{"rope_base": 10000.0, "parallel_block": false, "extras": ["capped logits"], "init_std_qkv": 0.0185, "seq_len": 1024}
Each number is 128 + 24 x the weight over its row's rms, rounded and kept within 0 to 255. Layers, rows and columns count from 0. Numbers have three digits each. The size before them is the row's rms in percent of the matrix's.

# up: layer 6 MLP up, 1344x512, rms 0.0524, rows 870-925, columns 224-255
# down: layer 6 MLP down (transposed), 1344x512, rms 0.0133, rows 870-925, columns 224-255
# gate: layer 6 MLP gate, 1344x512, rms 0.0487, rows 871-926, columns 224-255
up870 097:116123158136130138141127128091145110134091104143147093126154146099126118135146175112162114107122
down870 098:133124161120160099179128140111122106116100130091108141128116103165147144155152124176111112154114
gate871 090:160195120105102156100128083121110143162139106145111119101131120129135086122127162135140169105150
up871 095:150142133132117144155123131147150159145137159157149135176095104162122145132151107135131111130114
down871 091:098156080122118158124097088126105143150120107095150100109113131143129115142155119120111139134112
gate872 101:146133144155109143145125159132094133151083101140131110128121154145069110133179118133150115190100
up872 096:096105143111082130154149160125126130128135099145124188144180125145134152153114159108132145122119
down872 098:049158110133142105119119144087140094127162137108146120113137088169092140131093071113104114106142
gate873 097:112116104085134133125105130135098100140137119107108128156115167118126152161111139110104132167135
up873 098:145121096168114096157140135166155136130067114095138135180120113139164105163141113138119143163134
down873 099:086139116110156166104117147094130130143105112131131132134125118137133143138107147134120104136186
gate874 102:150112138106090085133157114088131134113149092118101122097109094130154097135117103106155140105179
up874 098:153134120105119115091156098147117156159134132158134165110120086100139126154126122165134121134146
down874 096:147108153088151149148095106165123107138110095137136066146094171157160139114154132074157150125097
gate875 103:100121128124123080081106125147139136119142081113128112125132163113149136091204058136131130093110
up875 097:082147107158165139123098138120120103142116169146132160143070089131125107135120121123119140097164
down875 102:108098088139121076161096132079115140161172117113116109090146138121095135108112118124129137131146
gate876 101:146123121142129188098072117152135154150125076116094142111143135139095143148107137120157135107107
up876 098:147133144132117088118173160120134131157133103114139131120151115163156119139108072105062161110145
down876 094:134124154137136183153101099121112120124206161090122115123125109108146128114136092135148135127133
gate877 101:173076098155159105124146174086080169149092104137122135098124075110110141143094146125103109107147
up877 102:144122123130126120112120106133109126151105118117106121108144094129138146141105120128136150110101
down877 098:115109086160159139137114135135095130158138140143132130120106097134112169087130140121130154147093
gate878 096:101138107114113161114152099106103105176153146144160126126151099130122089154118115161141149106126
up878 093:129138109128164155146097127131171085103141131102126110147112058136140091135126110159121121126145
down878 101:127132142119135109143122097136101120165167112109127137124094091130125126150158108109097114127138
gate879 093:131113121090126121137140136120185149139124115147144116100151127122152146112215143160110149160132
up879 094:132122116115114175167127119130138127113115149140134070165140094144123140122105129126098162152132
down879 096:140142122102113145119111094167131079146139110133087112143125115153118090126094116103127099149108
gate880 098:131098150143114159079149090108150084110160110130132130126155155142139131106097137117160133102112
up880 101:116177148103126135097121168104121116161124111097095132139133125110136151093108151107146137110151
down880 096:134132137130145159185134118168153166148128145144126139124094115100157112147106135124101142139138
gate881 096:135081115153117113104105157135171167093155125123130127156061139161135123138126098127148082175102
up881 100:123125133121108164105149127126107137131154133088124140148133164164127137149128116105102116137164
down881 092:182108162144114136140143140190147099160099105149071154105158090128120130117156120139198139148123
gate882 094:154140136079129146157154129121120148161114130081135121138107107164070184144154119152100139091102
up882 101:117105156140107128123143153089096134130077106114139129097132124118157113158164128188150082139095
down882 101:134138129123153142138109128147127120097133157150160144144118100146123117113118136125098170092124
gate883 099:097158102121121144102143139127180099126089132095141139117141142101138095160110148112119122096090
up883 097:105131123099136156133085129126088153096141129116135174094116147119105143126082083099158100128110
down883 094:149135069142114167129067124157171137147110116145140125146161167117121158110126121159105127114127
gate884 104:140136131161144159122127093115132135135091113110122127135135113172128118116151126158147131102102
up884 097:106188134110133145126137141078127147151149107086139213123117151130129143168145122082174156100141
down884 099:116078152152103134123138154109106161183151158111137085108139173127179179101143118149084130110130
gate885 107:158141089150170088086163103150142170123112095139148150134159133119104147117166151145134132138112
up885 106:141124152108123140125117129105116173104093116107137134174082146132110169125126148091133107121126
down885 102:147157133142143115096104111113121149128137097121160123143152109113090112124096106136122135091133
gate886 098:179116118181164119125119119107077121119117145109069100120102088078119150139160096134120144138118
up886 098:135108120130123134139159139121106083113143111129091137134164132121136188118180139122114089154102
down886 103:094126165125156129092127121176133120099165088100105072101118132160058120126123143143134110107105
gate887 101:137113134128087112118050122120142190139121137137174159122098076170138132141146138082092130131127
up887 102:099156091062177110126093109165129104112157127111133143114117121134119162145158154130138179166121
down887 103:202140137110140121085131174109158116150130122096145140110143086083134114160088091151149125095104
gate888 106:126147159120133125134098110187124130138152101110116169153094111121133095129159168138158117098159
up888 112:144140087137200122087126087128112137128129115140121140122147136153161107114171137134116145142140
down888 096:110121160135154162154135118130115130136150166158117122121141111149094127138171117110098115145128
gate889 102:132153110124178136111122097140155107139130082121098135108117148159138137090114100119128146179188
up889 105:104135151090085082080149121124105131117105142141108142156131149131122122139141082102146109116125
down889 100:133130125110118170090112168101165125103167106135106119102177086143123130145149109133123145106136
gate890 096:143107139105120132126133136138121132092145181137138106149093116125114146105111141150150130088100
up890 103:107138132133168121121195069124125116114125175079156119181105148103122154138135133119111134081122
down890 100:129116151117116130122121104147147097135129117095090167102140116108072083157137117112133139117141
gate891 094:147169081177130066142115118085127084126127097110155099183117107144129149119136115119108142115095
up891 102:179156097138102134158140150129147104101096123078137129137116093137136130160152106084098091093113
down891 105:084087145119158160112153123110099149124107150167135166154125162116134106147084190132138124153138
gate892 093:118125111086078119145121142100133137108151108177127146139136110153154140093109135149105121148089
up892 094:088124124129138109158094149114116128108112166113145114129099134143123116133140102077157112112127
down892 092:151076190118152125140180129159139159116128139150157135170154139115149145109150134129146129130124
gate893 096:119107154180114147150109134190127132184145133135124112127154141171163158119121124115155116140110
up893 100:151102136100102117139143163161104140122144140101142154151130149131118169136101127137119087107152
down893 100:114145150182108138149126156104165156130125167136119151141146126076088129101137126118122152101110
gate894 107:136082144119114094140112134123124116132148114110145121118108119132151178154127132138114158150124
up894 100:092120137123129149088127149152090132107141175133180125164135124157102072105167088127162148160127
down894 111:147110099128119151113143149169109198135132129118162170158160095205085167099097117104130127113065
gate895 104:090109150176154151113158136138152118158121111146099063131125138165149122162148133143151086109108
up895 106:073117134140155118131153151135111102101119161121088158114138147116118147120156168158138106128125
down895 099:141169094136126109196149119135140085140138157143130157161120165139127153091157115111107127150155
gate896 098:100165155117103144135167113113109143158136115098137137098115105096116169122112145071127117144118
up896 099:130121150144116160137090103190081115143180114129152087142128146175133138105145104098081155108094
down896 099:076136077183115142148101142141182098109124123178102139158143117125141110133137097119147119129159
gate897 099:110117116117138157129146140113131137144119106105141124135106140134152101126142069134141163099097
up897 099:142172125108088070151130173096134121134145114133146157159181147108127106169174117122122112171139
down897 092:129086149084116110119125113136109161138130110142134131176164131124145162123151166117122154130140
gate898 101:137093093147093112139127148129189090130106140093123107127134164147089159118116133101112120147109
up898 096:152137138122103134116098093162136097186137123150136135107151121110098145161103175082154082143117
down898 101:101122131145126127158094157158149109121119130137118101132144146141110154143125136117116091129118
gate899 101:101103116170097141155116159114150119112137128104134099107108117110162114101126124143119125152064
up899 100:151127141098194110144133123118116103074139157148144123117121145131131160123127132106085113122076
down899 107:155148122091136128117105130189147122124133141126144138143132077112105148115092125092103146100127
gate900 096:120138126177092110135109129112154135106103107099132109155117140148174106114129126087140096168162
up900 093:148115087131140155123113149122160115134116163139098110110149148104105081139154160197094134134112
down900 097:122142153113131100157122142086140130165115089117151127099155144138115160115089142143124143143131
gate901 107:133141142131123117169110163150087100117129155140104105093112124102133147166110090129107110131152
up901 103:158088142138121121117137071105102087132125153097126097170111147105120148133106160123133128129096
down901 109:140141091082141082108136164108139109135119160166134124122159135152138130113143102074133130076131
gate902 093:143148180149126137146095152117127143098146098123120136110094103140153136119127132121169135154109
up902 090:084144123166105110145127128111189138140127122141143081131169132115122096142183142129119109109112
down902 091:142103113121133172105148089120154125170182130134126137128105170119124126110106126132156157155136
gate903 099:103139105145109157105141156097167124122136158155121119144127135119146155132097131161157146105110
up903 102:104151149125156167126161102095162131123133154127144092135109141140086148163161065146136173182116
down903 096:119086110112111135135091120146124142169119095137136153145126140129107120099134161113131126117127
gate904 095:116184113096140095135116147120110170175143118151165116144113129165133118130129083110118095137136
up904 095:105106114104131124119133128151168150106133111121096111131153113118128163094122151140117136124096
down904 094:129112126138136147149115128147144133132119116117146158120121158145133137196095129124147171090126
gate905 104:086102101095122137113153152129133175162119137105131124093105125108163131131143161187130098116086
up905 095:149115170102166089074103146137106151146141135139171148138083129132149141109133123108122140101118
down905 099:163147073138158166177082142125148093078119098138099109176162161132101147116144138141127122111113
gate906 100:149169153130165139127140136104161132105146093132122106105098128133175094131124139159106159096102
up906 102:124143140118128141118196127134108137107124142137143135133162104136101130154154092128137095087134
down906 103:160135130136141156097127129114151075081136118107152141171143168176151133116108145143155135138150
gate907 100:153153144135107136141105094118166092112129094141085084097111130138134189112103141163102104136123
up907 094:130083127144088152137106119138121173105114130095103155128095175118146158119117111122145156106096
down907 093:134196090126141157133139210115136150170128106124109076157178108162099110150151141102115107127151
gate908 096:099091135140118130186134128056144161122134127164121125120110112177088102089169121115133128091131
up908 099:152124110117087088145165120135131175091134136139134129162151123112105102122163133171110147104125
down908 103:144117153144136106175144136143165164121102135127143139102143112140113142090118076149120123104123
gate909 109:120122138137132090122144152137116148141129107127130160113124161155118132141126108126074115161110
up909 104:123113133110125150126071149145079106159123098196147130168119068159102127156090133094115108112152
down909 100:096141159111115128116108125143128129117121104103190162139119106108098117093095129089131123117131
gate910 102:137116147125104149153111123159147134121134095156137102109158159134112147137144121108124140149098
up910 099:136133111109122096113120124140106110121138105167143135119150149104136146110117091142126091110143
down910 095:121147091174141158148129137099136112097153132124138138145119081120142090110101147146154183135129
gate911 105:139124110125191134139098116148109108122135103148136102128115116114122114176182116080139100135088
up911 103:174109133123119104101144151124115162111136099094113122135128124112071148156145151091145146156118
down911 096:112134126141102108132122127112115126128080117163136097085157145130124130110185121133148076109124
gate912 097:153138137164111146180155123100171098129120106118122149126135084149140139147093157137127136166161
up912 097:114141106100112121087142057129065149133147128087122119131154156162113125147133093104161110138131
down912 096:136086144115101161071102105139156150112164118151123071157125112108108170099140138129108137176133
gate913 101:114118076098137118132147149100076115156131124150136107124111163103091113113132095084112123173089
up913 094:143104171120131134108085097161158150137171129130147121135106139110128149171114155129154144132131
down913 098:117159164119171105120127150158153091111092165129123168149105180123123167141092112167107130164127
gate914 101:150144077134082143111122089117146132132195128170148161130173112150134104156146188091137134125122
up914 098:070108160121147099110146093123104088110143157149153110111148134115107106131141095125150110114134
down914 097:120140086104150138077108151124069140116108145102108125160133130130145070171110152127150122107115
gate915 108:140119122154096163146132131081137120176145149138110169160114169110132113144082124156134125170144
up915 104:152105160142127168120123146084152087155133102140119114143091167129147146126133127118106125142176
down915 104:142180152162119093144186140146144187138167152100121139111123113105124119143152082147097164120089
gate916 101:142137080150120113135104153099114131169113138101128139115141116109113105136108116116128147126095
up916 091:145148115101107103128128122133146071143134128117138161128135142127136107165187116100163139096107
down916 101:132139129144135096093128123133119160082110093140141111120108122154143111170141135156120123092150
gate917 099:125093114150107145131110114112125086167119106110150153107125134110129118146164087097138117115133
up917 098:097163126157155110131112088156099137127162134132152128112135107147120095113113140157133078127157
down917 100:113086123144118122113146161052117139125124141115115164131135121094096121135138154113109114076140
gate918 102:136174160138083126127092120087137131136156107099143124111151124114112161143123102103175163139142
up918 101:160156111182167098106155141113115154166154126128144141150135127113132136176174135141105156112140
down918 097:169132121162118113129140140155126157117158169138132145095092145168119140115142168129135087132141
gate919 099:101121120110117124146135085121176115150173092127126147152121128172150081163178122120100119104082
up919 097:106149121118128145101137120170120129102139109116080108155124156184128109136169157099118142117120
down919 098:082123148117103124130105168097111137124152150123126152107121130092118094160123160122155116093101
gate920 106:169124119135151126094113125143127110118094139133142107110097134075115105146132149159133153115102
up920 109:145136160140149133127159148155122144163118150104119114139101118155163159151137072131143148161145
down920 103:100065054188135094120081115107119107150089102122129134160131112084133125135053173141122150112113
gate921 110:102105152124093126146125110134134086119088139115138124109088123144105110108113115127145097097070
up921 105:085139149139103134097129127132105112077130080109107116161132136165102113111124103111160087112143
down921 105:111126176171149108137145122107167113142149125172094131109113124083106103136097118138169134141145
gate922 099:140115141120113133147111115145138132110157130097168140135100134078112117123110128131152125132156
up922 096:167126094156111102167172134115124145124103094095117096169143145141135143127078116148087105167092
down922 093:130132159119159119110099126127143170137144140140129130119120099124114122143126146114165107126104
gate923 109:119145130127123114103100135061161125145136138102136155170120120138142145136163114113142163089095
up923 110:071168120115092141087114101122128119114131101162104158159135127120157137113126131128116142134114
down923 110:160084082094128128119093164119130113141104138131168126169090129115129149166098158081124132140106
gate924 098:145133153147149123133152102131076138124146147134144101135135104139125130126118114118152113138139
up924 098:184106130084133129157119149101160138112146121180132146091132153097170164144111111130106156118074
down924 095:130123152147169167119118129156121125171121173109092146127138129143112128107129102116107137138181
gate925 118:128139076100118145099122089139103112120165119116130121162122116141092139146145150108113115110111
up925 115:112100147163146101133144141118102140126118107158144123148145149111158111175148114154118106150113
down925 104:118059161128124139147102126114105131059118141134104138113086151095157101136144107137099108102151
gate926 098:120168126087113133099099162107094158131114095100119155120105135112179120145122127099132114108128